Each number is 500 + 25 x the weight over the matrix's rms, rounded and kept within 0 to 999. Layers, rows and columns count from 0. Numbers have three digits each.

# layer 3 attention output (transposed), 256x224, rms 0.109, rows 9-29,72-92, columns 0-223
540519480515496501517466454546461517532520531489517527493487489493492496480498534508456499506498517513478491539496479517516517527485497519508491521487477513507513500516491474505446482504481474494504463526503494514478505545523506513500500535502490534530454507522497512528504539466477510530520510480512480521498468500492540513488479538462480488521480498503505523485498520530480507520534505501537538463518506493512494510531477545512468499502502494491540500508492463475526485498488488478460521471515497544536512504476525456479504503488490489511523512509558473501518503485484493527506510502520506528532514488490520503536484524472511508513472483506518481487522500529483440496495
500516484511505506493488516534477492498501509455518544476522499425476536458516516509479488512494469489511508508479510486535545465545472534480519506465505487461532550451506492473525488515499483504517503525461494484522516511465483537491465532529507468529511500508444502533471532497471472507488537486538464494521501465500536496505507512501497483474509519503504500487488471544514499521533486484498489493507491483455468458504504496538444486497519491464503530495475484576497494515494506496519501510496530532553473490484450509476493489477497469487483497501526476494485528488521486508521468462462513460508538511503512530516487500526519495483471525490476526500512480474531501534491
475517512489515510558495468516531528479511480484530505521525500508488475464502496493511502496486519514510508525501499538472494472495498505485481467462512454506529515504503482472493543480519471488505486519516495523490491479494515521489492514514483508483546513473513492465432517504491514508471535499497476511489489518484542481492560518516506506511524493509531495492514498482495495523514507484486502482477479500521523537500522488521473533496503474565535488485510511490471528488492463454535487481523503511483497561476484483506487513485469486496482493509479501483511502498524535494501503512504513524508473484518450466505495549494472543494490458479485469494499511510525510494481
507472514503521468486524492504508489477489481503534507495521496491502455526512506488526527501484489474522499469489490504467478457510531481528513515515521490518463525520479509521477526520464523501500546507502448515526521479487517494467505495516489528531509471503517493503564494506513489509458486524462520495511540516492463523485523516512502499480502492492482515534479488513522483476470493495514504467491494482496508446495486475527484486503511494548520487495516499502511483508531516476465469524502495488513511503489495479497496530496533470528478489497533487503503496495493534506452481496489507515495549504506497438499496476528482444517515499485502487466488547525510515478519
479507507526475475477502516487507460498453496489465507535534524492477505510492471511515447538490461513506504496492525470515496483482498505530521490432484527483479474499498500494517505523494524511526532516510523475493520504533453519561491503505514503498517481483492522455496494515486492488466521508519487489493490531516518509528474506500484490525501480465479480514543513526502521510512508479517491521508529471479503519494522496493515517463520507523505511542499509449507475491474461466503507518517483526484472467454470463485481519505517479489497533498531501487475521506534517510522516537472471533479473483537511455477527494482468489485510467527492498518485513484518498490424
519488483482491490536485487514505483476497475537497497481469459498529532470465462499523492463498494518477502493498522476480482480443466494498479492468480505488510520484520486468503481498521481531493477513520459558499486492541467503468504515493509531469469462481479529503504487505472516459514481487471507456467528502497486492521467491515505506499473478506522520497483529506491506473478475468503486511508518494483527480457498456515467467467494474488521472524481498516492522498439498481456508493495495463547494514530491507508469519464497530510544535474515496490462508514498501465500508478488493521497518502483553500487474506501495493496474514536483500556507464480502516526508
496538479499486527493507485503501485523514473515498522485509517504475476499440510523504461501524472496528455541499512519509494504502451495507523475508520452503505512516569504533537510511495462512498517484503537544488449483499516514460507447484465520524546497486502477505520501535482478500484469467530490483534493486524510501546513447491504535552511479484502539517516515459506489521506494477515518524491534510468492493477514533517506456503483508537502497506469500485468491505503520567492474509465519514485536498496553540493474454493477535496509513491467541525469458473470468536529505496510483468512501529502496506498478487516511534523460476509490509486466503501457531484472
492520496502508517513540482528501496512530497502504505505495475487489558524509514476502477523527492481492504479504518506539506464488512510502532490519477492523476471520500468506505495528476489557493540533505498491517475457470490505493505517456518505491464483500538517505448509512481494587482485507488509480461524469488514489497494488496543517492518467515546513469487527520500469490484444466512499471493557488499481517539466500490553546502506471514497506491530501508498490469508438479490477446547490499516482500452475517511505526539516473496531498495533513514491453459488455503465493526484491503487557475530493536490524462505500501475508468506548492485488538471480490515483
489510477484478449496499509534515523498495509490512525518477536505482484476457486514500487516542562493477517514535522469458503479486489493512522501514486498489535489482500509483546498530518496507477534500491551492535485517489507474494483467504494513479551489503495474485553516522508504504496459487513482496484487511532520504492463545522489531472547513487499524486512501492520519478506501525511520520484492546473475523428503489484511462461511491487497545515523491495504496495490474529508433519481510504507445477527527471513537502493516517529525508515524498493481460504515486527502512486536516494447500497483507506484498519515476494524513517493497499518483536498504488500478
510498511533501478508519487502518489552468471469527534509518487479533495520489483492517501526525462539493502482465528477525498513506501479546479486453515507463516520481521494489502464520510489481510531540496507518508506511510525473443473491517536503512515498513501500498504504543489524494500488482510507496528498497510516548479531512495479522520547506471529543520487515515484506504524489524515497526464493508493506481479508463474480490531471533479507501499485492505505479488472479486482501502498493510497456469504470486502488508508489510502493504518553508443510504496509481500514509487492497468471531545508500490508428523505473535501494535469497512486510487477476465492494
505513434492460509499496499531530473529502513529503464492476505481491495503473470528485471507551479482490519494529538489542515483492469503461489461506463509502523472494520538500505492484495498478524522559531501504522504527488492495538467502491510511508495505517494482509463506498480510536459510486529509485473482518454472455480490493535471528466498507488492528493512493515522486528457497506528461542487516484449496527497516459506546481519495464497471496476510518513483532468504479499504494506498491549468489463520476497485472496516494469470524537471492511503498488499496488511491490492524495491509544478508477491515536504513480514510488483472488486475517501483502492499449
519524495487481486518509515510499477516482499522504531498503464462480490502518537515490517500506538484500518503522492464520450483485483477547527507514517486524503491541449501506490511546502474458507486540502488514513502495490496513498479515517439525525529506453522492493489527491538546472498459461492497480498467502523496568473484505497507507468514507471532480505498488506504515506507479463512522506466549497521544500518497517506503494501527478514539519485496480562471486502479492541516487482540500461506536511478524504514486501460515524498535519489513511544519497530492512545492494481511514511500473482474495477476515528487493461480549502515510512484522528511516493483486
503461501489491529502508492485532486501506488503483471530511493461483487477480493488442489515446506513488544497483489503449484444501473454466507490512502517500558501496470538440472521488530532453448476503531516492475485473525453508524520485532465535495538516495475470482529481478563503473482490520544499475515473494476502498504529477499548508516511547500481530493508455491530510515472510517453465533497485503510524543503532494513470460469517492528478508514456497530454514532513508515519475515494480507486522523497487501531513509499518488464513527512505517526477526514528485515525499488460513475522505496487474507517530486483537502548542494480477463492501510538488512533492
527477508533500497502544495481487470520493507506477545496477455497543488533524481477544493483457483519507517523501524488492484520494527481477487514486499511504483527496466520510514460522503496517482503500499489533497497474482455456518501482494507525526476484513515530498514487504531502511475511517530482486509476478483515491532468525469453520519490440530505488518536491487500551514518495547487523499512493495503490450513471486496526489503466496530481504503485509566469491502519525502454528469480494479483490442492547481481527526478492500500503502457527495489509493488519510551515522493480512475511502565514508457483518484512491509456519504547464459505522535560494521504490
468449484489506506525494509520498491523472476530495528519518521503471479511527518485513501494513499510483486485501490533498480506506470477505498495484488526511522510496438467457511465507514491509521506501519476495500525478446495477497526524520469543447540480485457455518490481526508486501522515510513497504479484484508489528513532520478491475529496474472462520491495517505507554460519473512507504551470563494509497513484488489508475551553488497505508500471469477501520536546546485454484497506530466477509526496491534520495536503513456484513457506497479544513464533480464516534469478470482513487543487507476492452493497479551500513510496464499485500470491497497545514508460
508517530541530540487491484498525494503480474502561487518510517511488511490504502494493467508499514540526499455507493513500525484509474498485487501499506496513538451532471487508519521496498496487489544540514506485496484541498481488523547512511499480484511501494538532471496514509525478438525537539476521530473525502487499499522478500531522472519504477546477495499541512480537521511458502525515505515468455516515551486481484511504512540500503516505529492487519503500510509542520469496518486478505494469494480551491426499516492543505511481494498450518523542514499522513540486521496531516518513532478546563507478505563503448503449460537499491509524479488542509517522485512468
474482478506483508507472465523488505489503499507461505466487478488482532517525446464472507543540498534464541482547510523494499513495472486525495515502526510508518458503535500471505482495491500537486474508477507518468497488553521471498522481458475542504520525522481536523520494494491513460516485494520484532494498466555519499520514489529502443498516507501551506466488510537504546494472522495534486490497482506517504432528446502528473499473519503494520512467534496474520525547518500490523448487485515527509536452478511474507509543475516477533522555504512485514528484480480511484489471515474561491501496462511518486476500475484481475518482463509503509510528506541502480503492
506512495514502451500471507497494492509500484520500511508505479501523530477530485505537525483501472498483517519500537513516517494491497492504515495506486485482495518541517534531525491485493456536503491530482507504509483478485468482500488516505449467469496479521481486517483496503518527519482503470512485452527509450502463486529512489517472519523483501554512529497518483489497488546497515508493501491509473502543452498506514504480487486515455469519493519493535491510510527518515545475521503509466528555517503473474461509497528473506491476474481538508498468483489493468491521534495495497522482470503484479531461541529489517486473500508497500510524488480483505514508469482482
468509491506491523500506516439497485504515517500492522482462491548542472490542542506499493532492508509492536548491527529474479511530520456502523515493528512484499516486501474502468493493502492509486482475448493514486532553487539496510521501513517487493465499487499490461537504478472506507501525527512483512510507483507460486484526517499487499517483480444450480493519477502504514498497491486488509499528482537510448517498500523482510485496506491450514493497484536516519493494509531478491506536495489477493515513527528492506492525503473516495465494470510503507481504497495489507498503487486450488521487529496520547511485486474553524506500494557538554479457485527490503489502
527502465423527500531520519555504509498483473496492500498590488518535501510511485488521488526475466505541497511483542528505491440527484550472507472543496518490506487508574441492502521477479507480510496513496464473435513484535506483444479534460476458508495511477454508509479533465504507497498511510453516503476509518493525472506528495476477495552495492524506478532486509511495504498443515506528501507502504498489531542488561457524504526484458541515537467545499476499522514463511465498471439485506487513427520527499422500486491471527490523489520474503517492523530489465519516524486454498505506487469484493494507524514461514457517511510487481451539526518561478504500449546458
521544482512480483533493528483511508508485510477577516528502494490453473498507500553511522546535515496457531554513480481520522485535486479497491502511487514463530460531531532489538496515481511486517499501490473495511528483481483531494501533504436504496496522515478486477508519484479467494505505516472489502485511556478492503518483498506511503482524477529488477518488471512516525488472525508516507555512525474499496482466496481494501530514489489479472498507482507455515481508528523470459488500489498548528498470467421536476498499509500494497496438511519562511480523500480531533483482480525466523487472496518529459540531512516527497504505458475491523489513491477504481505524
522514476488526489461494534492509508534493530517514510541514471433517499478494493511481499497535491490507533516544501469516461486473492480474516512502463524512491494490467529478520477529451483552516491526509516515493526494473513518556474476474533440487516489474500538496519546470479527503501489486526486485490489500494541487509487463470525476501527509509459487495510489511477506510491523512475502504492472510540482504473470509525536461495519485495469519509481477525505520518446522471432555462500475486547534502475480505498519447491498510529508486537515482465505544506491498571503519489489527466515507473487503527524495509520478466492453555537475485509522492488502526534520
474494484492537500534482501479536503499501459524484484505490524499493523488496519510509510543493500496511509465535538458494506506478534471469543542520534461553461495485518513492544510517529508469503532515478500516531457468471467503498481486496544446473553495545552483491513489534528464472489486486463546447524513504521460484557508502486475454533531536494494505558500549473493501476472471522443492524481469507496464477464533482508515503560513491530472525480514543558465476450484498512505432516506500556477478489495515523520513474499490515515496497505436495520489503498548515435506445497499480455469522515508491504476541495505487513511536488498506454498451540484533574473502
504494530503497483512472495516474504475507505532491481536448502504491461508483504492478461515547550494479527508465482550521467547451521480549458461487532488534501513470491514524485462460487510489455509509515537517509483468490517481506488479498482523488512494466537514475536484501479531485476475491462531463452501520512500516499499504529502543522471483498510545502495529423446533460474539492529511503472487545502519531505502524456543488492499519500540475480521495447514505473464460461488475507526471457475533524504519490516504529488501481554539481477470509488517483534496489536477497535510523510500490500502495498491495516497481462492550522513504468518488524504492484489489
503492465490526502468427530441503461488496513487460495487491477508497489513541489442504486519521494503490488500452565547559484485516483547520488502511534555531495464519557509516490503534476469523504461500501495465485483442550527447472544572538471520496492496487481538526528502491500491473532485490544500514500511476517490476476439493521446475462538478524530498503489497562506489464472504534500524511493480496497475488525462507497468482495503544472485525485529486487546454542494557520455515531500527502509524458492497487523510502513548521480475477475481478526509469493491492555506472514524538461460502506507530517527486488512525507486536471491491545540508449541453483519478
536490494532488539527521480491469533535498516508479536478472507546547544496487514527518502579521496497467460533504483509506507473484448486495494489502520503470517490482500468472510469495522496488444487507484531478486449535493471495517462513512514480481508555461521509532455498480533480471503518443472485477459474517518517497548480509481493462511507484498520505487502488488527533541489501472479511536520491501491489496530471498466508522500467502500501546524484535483494491469470487500508508477470481517479498477492530537489522485521450526454515519489482515491454502516527435524529560456508485485518500515492495544479533482473519544487453508507509517515495479489475486475472
555452467491472479506520499503495556465524506555545488488459517508508495527507544510513532492511494470475462495469487491511500494541482502493476473504496491490490533525433490513486504483491485538462492467474535537516456461473535475428489503482492478525497540550553491521522511443522499474508480498496512465511517507495507502482514501526490498482484531535553524459495485489521496499503490501500547541506472485511498490488494519518487487509488474521514491462514490517511542523510503539498492500446519446543521513521527545482524495502496490477497512517486487488509475480505478489479532465488525472552523502454498524472493510525506509499487561518476502448482504530517525510530
486535521526487526476537531500459535509497512482536521530503540463519478539527507469495508523503532491471477496508510525513469510517488516508529509529515514502485474517471481537464472505468542515546568520476541473529489509488533492535489479470503493515551521520511508470506542497503454509466513495530467498503492478511520517483552513538508527507527510489493482491509490489478494546529522532534505480507444511483516524485482492483538557497523517504499531487496498473488483469506489489511500529494529489446527493480522494513533479498477478476511478499510551491507478456536499529500461494484511458513502520508478507488488495518477529542549499455524491422433508475456498493492
471510560521531511522472522492499499479491486491505495506493466459513492459519472477512549449484553472482537504467502488502525518470537467481498530479535516489497505468466497475499468472510486485470507519535456468516529478518497513527473556501518520519474512479518510491489500463516535473494513540491469494500527469489522500478479526504523524472503494523501482512458461481484547481492494482510498470525468503499494494538481503475495543502506507489534527462517512461552492492488499461486525514540492466503509542463419493482503533450476482493489445496518456476508538492527526466493503487509508494509515472480489473512495486499499520479534509508500509492561497551513459468537
503484515530482515527479514500516486489486530519504459523524487481500507542509499529537535477483513526455484481502478464441485539487503520499460499484502502459530523503516527492505498462546507475537472490520499507516546501522505421487513496496521509488538529495492464509510518516537493459464516479488472504528520555526469560465491507492483502480465528521507481498540508458485486494484518476489505493522446528482551477494490493569488490428497537509522536507488445467533559493514496458477523518452500510469500495509471478489482502453505466465485497483482492485564524507516532479530498491475553495497418502497501460505491537483502515496491522461494499501495480515482506455511
491481497500484490497495474510483500518506462519498470515479510491536462515523499495467514529506460491515488482448481514548480553506486484498478524501503527502496504500495519508468507489471525542509475508498511487501519473476515504517507530496508488562481489495491540464472510442502462498506511500459509525507496481520447505496536486455500426507469514489510522521495507473451509468495499466507512497510494503523511485525505455517501501517469505526478465484519485528488516488488492477477489506529513511493546487466489572494492477506471502458514504537482515514490532504459503527476484491468503512514461453493530462505508488516538480504469493520480502501509483505518537530501
452499483486514479485484529471510503470505543490451475483471514538492495476566517478474529457468518495503549495488511519487492483539496521458493502533483509536524504545486534499510528510519511518515491435515493477478493501505495527534539553498506484476484525464467505504506449446531503504535496505487492521487507490484493449510475450506482468457474507494512440500506533517520482478461518512433512481510523523469519554506524533536512504482513470526501501468510512488492506511494531486552497522525477486497456469515492499481514510509524483514517545485444504526486516473476504488507510494503492504482460484490487512521530469496544468471515448522507492552522512516502545495522
465504563570508462502495531499459524537492510477497522481513500493511509463509541480461506507432478499478522524455505462463474496530539500543520543528546483498488505523476483506515509474514470507466446498495467488494479503515493517489469497504516461481510462538473518543459464473474517504493516507480534498523497458533512486540518490482509477496518514475505504507486514545496499475531518490481525471511488491543493486510532541490413499468494525503506527505448491507461490529468496474521433531510489475488476523481569520477514490467508509513530515522517506509503488500510503483494484494466457522484449492503503513530491531517554528510509482503487503506465526476517499516527
464489480500518511480502498509482494494487490463518489488481512518515526477498470503520502537516512500463502486495499475460492462504502525466475513510495497473513483481537539487524473470468512524517503468475491516490493533491452523486509475518553459467495506528505496475491439500508512524514508511523500527480519515482490433555501473506475497500483535529457526485472501506490465501514553521478515467508462514489482508487495497472530504492482497489483511532515538441533528494482497463477497519469512512470467537507481526526492516505476468527477496548503490506501480479506478469484464490452462490448535525526473488531545512510498511481484497488505485497489507494527507500507
524516524533527487513499524513456513526487499486497495478506508529513476505487500549525518487495494465497487500505538501533508548476531515489486544503512462512510514487509456498502511508489482544554512496485473494536476546498505514506487516435541477502508466497506475523487484525506550505512507467477491547510505478480536488502470524533453489502471472484487502513466576472500493496495495483550529516497519513503449468491483500507557521547476510483497548476523495430478496483523484465488497499489508488482490496481473478487456497517480494533472510490498504466518464440484518512504503514488486473486512493514496509479487505508458519500521494512538529485477496476484500488505
490543487472506495508489495494468532451507511482508458520522529486454515471465493529483498506517493502516464481522487481488518471503461511516529505493509490472509472473544515454456503447483493482528516534510525452537507495505503519497481535494506495486549536501509458503477526506484501477505475470477498475506535482526478543490509469550527513460516548491495488503512468524520463522500490480506480513518457491496511490498514535502473503488561485503549537488513495448511518469500492521508457498512522505537522582471447510535463505502478526512492539525468477492526509490487495450525491467543481505453515466502492513501474506500488516517453524472490536461481478521500494513522
509522503512477494477515492501510518468536517522464501516526496470538501499461510526501523498483484466492510504510477488502497502488541524494493499506491481499480523496488523552527490501501527488493508444465494485517476529533490484495491461487568446518525511500547529464466530468486491532465497458492490481524531505542469459483529501514475495473517509486491450528480479496518447545478526495513537490488476498480505502492532521506538477479513554500500498528532481521468495488451510511499475492472533490498493525537474509468534488496517496492502481498525458470523456540505521493550509541526498470447508500499513547519506542515526504466512526480539519508485496519450539489509
510480446493466504532465490506507502496511508513467505471492486493532515459491499502507537484505453478478519531456517486490510522485532535497530501530488524517485501475527490488530492489511506517472489457490495477509487492430512517464467469524502505497520488523508496544464507489493516528475453472510465433529511504516524478490551490485507521461493521505451506504467498495491514463533510477524506496559529489473498547480505470490509471490477467520509522511511522502566491454519504513528517542496468495496533459504573503493503493509487469479497507514514472478492474478513483473502527507486483494502464448484500511482507528497532516496518528517510517524454486486478502504502
487505538469502503496485559483548465494502521469510490530516505510475474500513510493521477474457502492522474516473497462514510487510542504530517475479502483460509556476477507497520533517522503474529552458532496463495516486500494493502478575561495509502485503449529424511490508503508476515517499491539480469502488502495471516474444522499471542529507486510530466518498484510489459493509519498497536523479520478456531522419484486522520489508488545497504462498484488474488492488482499508505521510511470496461477546506520512511477479502479538468509475506470496503446503467497478537506505472513434486468501507500497467550503498508473479483544496495487495464507509467487501456518
443507524484534543494524494434476486541483506440492448511536503520494519499490511469480521502492522511514476473504492479476471494529519520484491539500469515532501460507505473485468514478527558495521454472523428464475527567498510534520550478495550486493482526521540457515509531491481454444540468522461516557495502474485546482489500540422483485527475497491467480530474490491516507507510481532526521463492493486470524515486502503548500522535494500487507470488481506471509477454502497534480493507536473450483518512541542482505472532468525528471493558514532506470504511534486482444478532514468477501510466479452518511506533473501490512517494482507454494521543509497511494494474
564521494522485526528502492547524501511503483491496466505539477469463495511486498522516505491509504521490516468457488454531484471509504544497495467520515545506520492535522471535485500517497473528523457500563479485501458483537498479488474469498477480531517518485507499551483520520525498507478501496524514490501490530520517501495521487528515492451539552554530519505490494485502509507510509527512481480493499464502530463490503501517477505488502521545528483471537474447520578506538509504498497477488519521501473472502450516499479476506553457502510520514485490496512488503514496449492546512495517528460528479531492472513487540510492519490495488466458503502536507501495523501501
499481496531515498496482471474475482464499527531501448504471478519470472519528503489476517510497535497441500479516461515486503555479513488514532517485499490514487520505436539492480509517512479511516496514519516487541495485485480486548494526536495507480534468513514508475496530521477493506505521520506485534516480514538491495505478510532487491450500491491455514464525505534505480497519521471505535481497518443538443463522442475499473519519550462524465531491520493499511514537537544499478536498514489463560479471490522502490510541540507476523519542509492481485485526533456489510514531484500500516543512472480492465506517485503487487471470486530465496471506517510483536482533
# layer 3 attention value, 128x224, rms 0.122, rows 9-29, columns 0-223
453503533484520515472514541475458477460481547501495443487508516544511513515494456462509459506509464482511509497487509471507506488587488527543507446507501520467513508509552515502544497510517515519479539507525482494527485482519503503466462496483488502453523533495478492477484497534511502497449510522512500496487520520498512484495520495541521486477483459529507503482523437480518489535526520502479462500486533499531522489501467481478503466469468525508536486500506514516492502522539495515517527537469510449484512548542465519481491487500501468521492476537445511504505481510487526491438504532477511499516492485494470530395475493527454507518540493530479524483508501481502531506523
511490484512470507514525488501515501547487437520475469472459462551563480528477505483552500471456480495491487478552520492484480502487520474501475473524485494539478452508505455556509513506491522529500477468547499485472516483526532482536541530490490502507491523485531466468499512526559529516536503508513502527478507516510450512487501479477503519495497518449480482507517494492477496495492482508465521485516523490528545532477508520487516503521518480468426491486544489469501522500519545510517469503509474488450510509492550485520499531507483514499471525510494498498518482490490523512502546480523479528460479544517510499521499484517479496504479445506484507488476519549467535519477
486463475512480490485498554484464496522499508514501509481505467489444532487538508557501472483495512490493464490556467463511507502488517470526533556549451467507470498491476538547516476488477506487526510535546509521501529506517457488520497417456513499498469506515482486520545497490470494517494465495475522460503479508512480522551420491485530523528481502508481498490514495475468472462478502465492480519535554507466509440478506529505504507494503484489449502534446474498510497488498480555486542528460502481527476472555496515496513486492516510528469554490538540472475505519492493502492533465492463500516514483472535534499508461487543495498439573523513501509518520492475492490510
481559534504471490484464539489469479522509532456514487513459484476481494489495491497476509440527514549440491521474496565532518564487497499454464486480426477472508509496527523482510505511515500494505465494492504491489501499522508471497489491485548478512514500492489488512459537494493553533545542492547510516515499446515539483493478488546523520514514505462483482521493500481471485499519490500487498556513497488525477536512520484519518546483502505497513520477512509485495509485498477506528493491541503507484496492528474549491497513494511515495496505522511536491510510489469520491563500490513500453469456466473476514474480529477518571462503511507488475537523469500512481525529
505519504456510494494470504497511514539561478523519502502458468507518538487513482451431503480507528513488543497543492501487512519488540488505500517524514474514560529477511541514498501469480479476469493506503454514536497534450504477498509493507480502502480486503492501522481522519508519513517505517513479546508495494488471524465473495479518511513522500484499501525443479468479476518496470564507472478505463526520473484492479493529513455538471508470473505430514517556465517499531531488486462472524509535476480530518508511505544471511514480531515483505504537518509472492458482514476506509518529489493504540477500476543474517491546493502502483514545529472511455490461486519517
500491492522523510531513491456494524508499479480481494472507529524450513466509534487497499514520491500501504514502499526501530503552510505491531489468541470469520509480539507533531540471518469500494521512486537491479524486465514508495484507513507505488499495541521496490484521486551491553518470491517522535533480526499497483497518500451480464502489530469483519499502480521526511496506514519443479497452511509530448499504505527487515507549505517463504512486541479512485533499536498537511542458509492513470491498509506460481492508494469492528478471559465455500568486490509509548505492517560493520493499466515483466541512502504515522496491507487483497470510507529504537467489
510455492483508470471513503485510518456494510503512478511514502502500524488533501504532492509487529479451506464497483480521493475467520498510480527476487562506528504486444507523431531482510524516487476492475505472464552506485485493509525530520525458523467497515519501499507488504496509517486509500496487522499479531479505514493503546510487497453465542529480503443500542526519478466518513508502526501512485523555558511515523524489470509467524493456479486524477453546485500499483504505555476513523447492502503486529492459522496533531549510465501461505537497475510540556546532515513502482481502566495469502528505530494530532490541469510487501494493505489485495503523487530489
508522446484518489508509540502512501474499468491509505460424523535553479458477510500496503495494498532498474460507498522497533496499520495478532556507517501528523522463506518501542465498470516459476521486461485491465483508539527519521496489513482501487490492490484525487538477501505540477504493477498497501482507530492524483468510497502469465527454531473479493511499495493477542480500560485471516458478478537510522514512537488480448479513480508465484454532469543535495495501476527534479515543482519530535523486571537481466512503512477539519512459543506485518491489551527497458488509476505528490538464547492501479515446530487472482499495516488432509531500451468523480524543
526489506469528529523476505472508480506537491528482491488514467481488547502531502536521480471478484535493507509510492475509489470468556520511493501484516510507477519481488523541465506471535490477543472503527507517469505466521482469507522506492470510485460531478511515536476459508506530496502520491545518486489514511459486516517478465490494513533466501525507510487501519530484524537505480483516514521470515478491512458482501515514521525530498518484479472490478537510494491499517492469486547498512479489513524543511473480510470515498482496503454509442476512511521520516488530506503485510469480528549517515552498499554496488490534519479478509504531489492498453502472524484489
516541514483465504478487525510457523458539526539502480504503519503458490476494507560504482492490513466521469542577462533431480498444487486464523517525500487502447477482491515509470530511477529504509491505528463515517503498515473495534484494475512505490506478530507517508486501489489504480457542504521482455466505504486493476537480518495498513513503471558445456483515467505469489500476486470528477498527472470510500462486430462503497513488536492487522553536522485475507513512501505502471488505481494483517541564497484500532527513537511509472474493479460540550500487528539530492485492506478518531546487440495517522506545509516531490509486521525497497496474519505519488525495
525493550473518501477476495486472526465510480480484515511488488540472531503520473504509493492487560519508467489512465507486480522509524507547507470491505506491479528470541467498493478503527525526495505436509535525494471473504510512454550502508489471516490501492470489471534508455507498466548484470481495499502510480536520551469488525471507505503496484530479450511507517457485494517525474484465517454500463510562477470496455478492510466505512518489511506531498483521528468485487469492488533484522476451518499546484492482527562511499523506528444449492487504489516541473502493490515487489517470497500463449489521500478504453484463461505527485526514514540508517504497527498507
522496511502472514492481517485477550485506517498475509537515534550496528528481478491475474517472439515517469532491494505468522532511509513450497498455469521497503506470531538514485520465517546505505518477505492488478484518504497504492521541483538505514497533542508494493537503524460437482479538492483467506501506480531518465486547487514494480470498467516500501483522480508538493505528498527503460526543468501494472492478483479525474507488466525518513470511479470465529486514538506473483505504445473506486490489495472477502536508532505491504487467486487496458460511495483503475516517535512502497518522472507513538496472507521497534533456512460482496497491490512498525495540
494505494496512482501508492499487488517453485475522545459555532523501518521467527490543534479536470501524484483487507507514494523512552501544521506436502508478470477500546490587511512477484471481538493500489494505533506516452496513460491519470531494500451519535528499479478519536457464512489500514460455537493511511510480500512519522499501510459524486473527474499548503516531494478494471525487521512493509483485500481518495521506504522490501527493513486508519490501559489510486497491511493512485470458517508466477522508490485478487498515481499456506458499464514516498459532505481468494556494503491538476514485481504506534496507461468465531531498479524517496527525503513499
504523502479517500501481507510516551519491504497522477464532534540487486460507509484435469491517522486491503482514447521528526472525481546533503486448477471493520493511455495510518502495504503476485505468506519477455478517530534560512504509487477476517490490505478470491516496515464484502448476507487497541487480503508486501484504485516514481510497552456485507464493540499518497504487525490531502524460538513495517561529510516526474506501473506498548479502520490479506517515480492489520489529492488525480506541533492490493490464500539543496478477523485478505467492541505490484480507526515493504528503498487476525482503533492459462518492486487526508517483486457514473469472
514497519477511500533482506452480513467519468467515445479507525549460484490448460476450489530491487521530514542497491474485512526516515531533519519506533482476479511495542515539497535486484483505490467502498538516478489490508490528496495501499465484528456523462554527500527479493513517495491450500494490525510508514488499516487441519541488521464495522501488506486509473497511492543493511516519453474514470513487479486467505503497566460457517499518453476509512532523498538501445497477540520490494531537501477488475531480518471496478548474477505478483505486501491495486511485491519510495548471546526518490520489538517518496447509487498525502493482514491487495527483529496528
498479523459535506491526525508482505478507552490468509520499486508476498521507501490483542510510550495517463542519509519522479525511520448495468514523512502506515547485513524474457530512475493496519464484471470553480455467509537495513504503487489540518448511449463464483492525512501548541501477502519510497452474469498479522462480522448487523507511494476522492526494478488481448496539499549487470470504546516497446510536479502544509469524515488497481496484481506494477521471479531484490502524529512559494496505486513527501491481511499502535469538495472499483509524482473531488506482474514509480525495466515515486435494547528532553477522506486454523512494503466498487513498
508531531544511478505551514476491484506510474505508509505536512519510492516496535520512475504438527475508472505455489474502482487500459560450498445493459510481483505487483472542495506473476494475500504500520519498554503466466441546485479518506540479484492478507507558479499508501481489520504493484478505480493499502453492476484515515489505516497505525499448533535502512457518461500489495511460517479504513490491491508496533485470527502512493450508445538541487498504468499489480505496496516515489551457541523482516512537492474451539500490503491484506495527518502525491518488516430518482544454505549474516487495493485488513517546516468486515498506528464506508482476494493507
523457492510473502462491487542487497481494531499469534500471564493482477499482502512429510522445489475526497474459472514515488479469485519470479461475530473501516489462491492478510493492531538447483496452466519549510498481507500493453441513456560517526503523528477557477523487510480531499501484509523522516482494581508517493501507532497531487484511469500461513455483530543494521440496508475492471533500529525494552485501463482512520498437562519506546499510514527493474484547458471508497513511528436501494485531497502499498503504507465505527487463478477530567519502508531494507498451508510550523542529495515538458481512511500549492475494525507494540476514508461511547505541
503520486480516486511516537526531541479474496484557513501502513496476522484462457505473498478554490520538487464496471498505545491463488532546488530493503465527508511498495545494510494493513524454501529508507482462508466458503473464487522524504494500492489514500509525500459460507500480504484467483442518512507480514482539525549476497486513482517517478531540494490498519517490502546514515519485499507526500484485541504531545518522477498520492489521483492501493474504442469469516513558504479468512504559514506521495499496491517468532471493528538471524519481498495509510500539501511499492491540505501508512490498471496511480525438443503520479463470467504477475478517480515491
486555498538513524478513490437511501505507501504494557481456509475523514529493515521510525518550511506484498505501488490498514525438539479508464507474524513509530505492480546512536492513494514483476460530500525516526464550504474489556509467529552532487513502501517552510475470497501510515506509456527482478513517482474459520460482458457516522479550521484514469470489505491487503464505485498487467492460465509479521462509490500500497480529507472453463499473488509501482467496492529492516521509500511494551466495526503494506506540484504459460484501483466526485488473507502481485479502532502491527518474509502475478491505500498468470510553505525512471470455532461526528469511
497477505528525500450475475524512452451509524515453499511513510520523523501495489440469493473495511516502501516513505501502462512457495522517549537477484501526483530487461495543466505486512441486519472505515498447493505519516472449548490492506546517476485499514465503515509486486504526531503487509511493529518490431516513516468509465500495477515482507465532515491493503492510496527526429538508454458475450507489522505525469502529539426506511518521523491473519469529487507476500473537554482495524493519478517502517543454495529508490483508528519546488530450509504527518537481484546483503549510484503512509495499492511487498490488487493500528502500533497507543504487502451462